Each number is 500 + 50 x the weight over its row's rms, rounded and kept within 0 to 999. Layers, rows and columns count from 0. Numbers have three digits each. The size before them is the row's rms in percent of the matrix's.

# layer 3 MLP up, 2304x768, rms 0.0502, rows 517-531, columns 672-767
095:434519485585518471535479457502516579529567502503522392442503512562501557517452487519550550509518549484512494476617531601489509475448590467521540467445568384441520483507458453535530444586548493491398507487546462556440559418551490554453482457612509431479450458515464548441506376503454552419
103:572491456663513565506570516536512478512577551507413469511581449642532486544453488517422429491388514478508505566447548393480420568475474495520459406493472430495543460499432509431470556523522412517520535435507495479551546543454432553479429539490524438480505424516513433543457508460458656517
084:537586528578467467583434361514499416492510534395497519560526498482385484450469533468484521484513533509593564438514649572429361456426498471502553513502549527462549461481454458437631498497498468474497576480477521446452457437549411461477479566477509419434442624470594479495456510545500524466
103:498490459387607608491508518522511455495576581530475429450517493574557542633503536510466492498496467574511611535471618453464597508523538493495532438511525472474440519501534483411596499496484548569563520481573536555522552460418455468483504531522581457460565541477441595535553388557468434501
096:468561512469418517462425505481480398568455517524555501467419431469572580482494478520463490587495476448457513449463543581561542471516465568504473431460466535556486484494575381497507485461487464473425555514570531518450510522439503483472470531454392508518429535505491555595499537547416423424
110:506555460531503529566497500489531515538407391540389478453601418527484464448443506472509584421529381540465502504380511408550538588472462494419529551499435465461516564488486539572486503485537545571437537578505563468568518538590475436535464548484577528525445496478473449563513485530570457527
101:483455551414501463470550461513556533519408472498500484483452541514556515467474458542461506482446447632583583474478516473526469527561491502431442501488555540603596449490459527409491566567604494488546460546535532515532465532533493493558508486641505493457525549502547452502564535518515578565
103:553504461483592482516535511535507396438532509497495528590467501484443492482518460421491512533390475478565533478419520451501536490485662421474474505526453471496484540555452516476558596476515505475477422492482437465558563465534492459527492526585503590493491490475469536460490433487497396370
097:476414460562522556542568509622537459434518494515514553529526408533508519444476558515524443513585399513411558454450498535461543477465469410503515551574393612501536483462505477522566496543475489475504426471500619375671565526455464472553509489503552476500456469479568434531512566539501427547
105:411566484435469490514483509445451552579440467457390426497515432581621498555466432484517606511439412479531504476442505424512417527506523500523454474488515520566580507464464453549532499423480527504490606466538610454496511479486403513526468496498433488447493546516561546505496584529576541436
098:437424492470453557469581505639515477484577468538528448494468551448490536489522611511486509498432476545483477576531556519509428543469532471515542515542501585482540553440467444467540533527492482498499473473529686502510477498472471543507462540485447577446375450578555535408477468515609526457
094:568556448509481502480506518466562432474516518489385551513504495561479451493583438470550565501460459499402525503470506482563492532491468458477484498484520569526568598553457484517546444541506505564556576449614529535462530535538537501534479485526555465501415510427444568496566536441537502535
102:420602481538512562387475444526546440526430461470524453496431470535427592397448546478569546531562457506586482510623552500463516460514478354547491394501507517456510486472470481512490622576486483596513499524481609479574534506528494415503492513441580503519479484541490507596540554501431530521
107:562588484523380477451450505527482429503572408487473381512536584495493437476423534613477441521460444533446507459580547443485509453543544428524425469504436539511450476511471422457548529533533528494542443488473494454470534497526402460531502458493523508519487487490480501531417474514525458415
097:442478499512498528585460515529477481470519470482456400475575516433488403493531535599581451489470511453579505478461475455464527435416506536491478442413516539565468575413469533577525598523533529471551526418471535505466469434531484549527521515572560496468567556522513441530409453622577477551
# layer 3 MLP down (transposed), 2304x768, rms 0.0443, rows 517-530, columns 672-767
089:554443466441467517478552511498591505541486441453434519424493508531501555518457470506512443544464511481460189435396441516472435483500431480461406514624462534427550405453509447534529523491326447480489612539475532405531429455573469589498448551452501504492548564450529450500542566460520455510
103:462527506483526400544519536515642411497462459530600534481384420565435463417503423544492468471548503540510459512413568519525590512455441520379569561515419527531478509505541509465540634431456502539471523588452577428429448521469533438446516464517521479520478558505489479587455458514508381465
086:483457543423521409458487483614509543493489396641506417451490536464543559495451552384534595582453529452592561508507476501484511473531468498499489448442414430491483529524473548493532492496456602484535446559558497507567505591501485570478569475586494567553528463419418530510509485375519496477
098:491472430593412487534528551507513367514529504509339534557556536467395526528448528509642522487426477562415544548446492548519473521597454581590494511496538560457553557565518525492497499518596520513458471558531555483577510494453554481443532523491532514537527463489515525478545517541472352526
095:568481500381562561418522534541541451548615467538546536486548538448508534539520508458461365500480532355489259505544565540535578393500513450462426449529618494421499506508448480453508472385309472555428441479486517539502495554409531429456531519463426499495549470502407452517490471516493572487
109:544415508564433568487560430594513561532457447566521483427482500571494438496474518576499481517541512573554350507480455490476416511485504526492480339628507445601479428568441496501482579502518556581516531611474512441433543496569561510486482574487502483407565552485475482518479477436560446497
101:522483502488489568524422501533478442622425497562569438486428517445452536548506595469526479560543456444569522377519372459464447482494516556481594502617500523583523425475540477485495488515509370530568535508483452535485437558527454540511441534436527537473551562546533445378581528499477542550
106:429513539495444446527479497520483565526467456449592501520558450366547502494415494489519548468425397471500557550535560455427596520554549541504584494470536440460446462426468487523506499546494504500495398536505528534494464492343522401518479454512506473486533544525485612604486480548412455465
093:492467438427500487497494562508480482534516546485567460449503494473524452541478495482575514452485538495472557477524447564485434372492455476468446525473455478522547571438429491501458533527487469600559546568481498513419592439524567471572467477443542483426480406508495606560527530531555506488
103:494452575557475475514516477455518594488532529410394470460436551559490514505477519546580550520448447488486484571459458509475501597389527538523476537568523468588439564555540455523399486481618493491524518560561414592512499468509478486461511521528530564492486463497510579374414554477618465523
100:501520564517497474513566495496434547585532538568617484479494467483417516446487462537518533485520507455555504524468555382490572480506438518400518435526566580493568535513429532563433566568452559442560488479424521515444455503499526462510465461386483555455454566485474479473472498567493495488
096:437503557506494519608488590527525408455475441378559463536462619513467586446559542452465492484473461447530447465560495522504498478455559529485442531491507486514470480418545463489484450474435477551440461524441545457550454501474433483442442464471400563526650503588544510512454475513476533513
100:494511499570579558478542412524579498561522447461427607585515563549468592512472524500559552516550477518434428428531498576473492510573567447619431533540478481562582438501440440545480568476440489545540498475493476527514522450556517560480422505613570519489563511529497429516462552444428555492
107:491520426540527507498472473382489555471461516455573519559490538441402475555429547448546497575564431510484475484401605480446480494480436498507401523476513546481488479465483548526496548539539531516480435484594441545441506507516455508507537592472592472570482491528506591512456504496424489538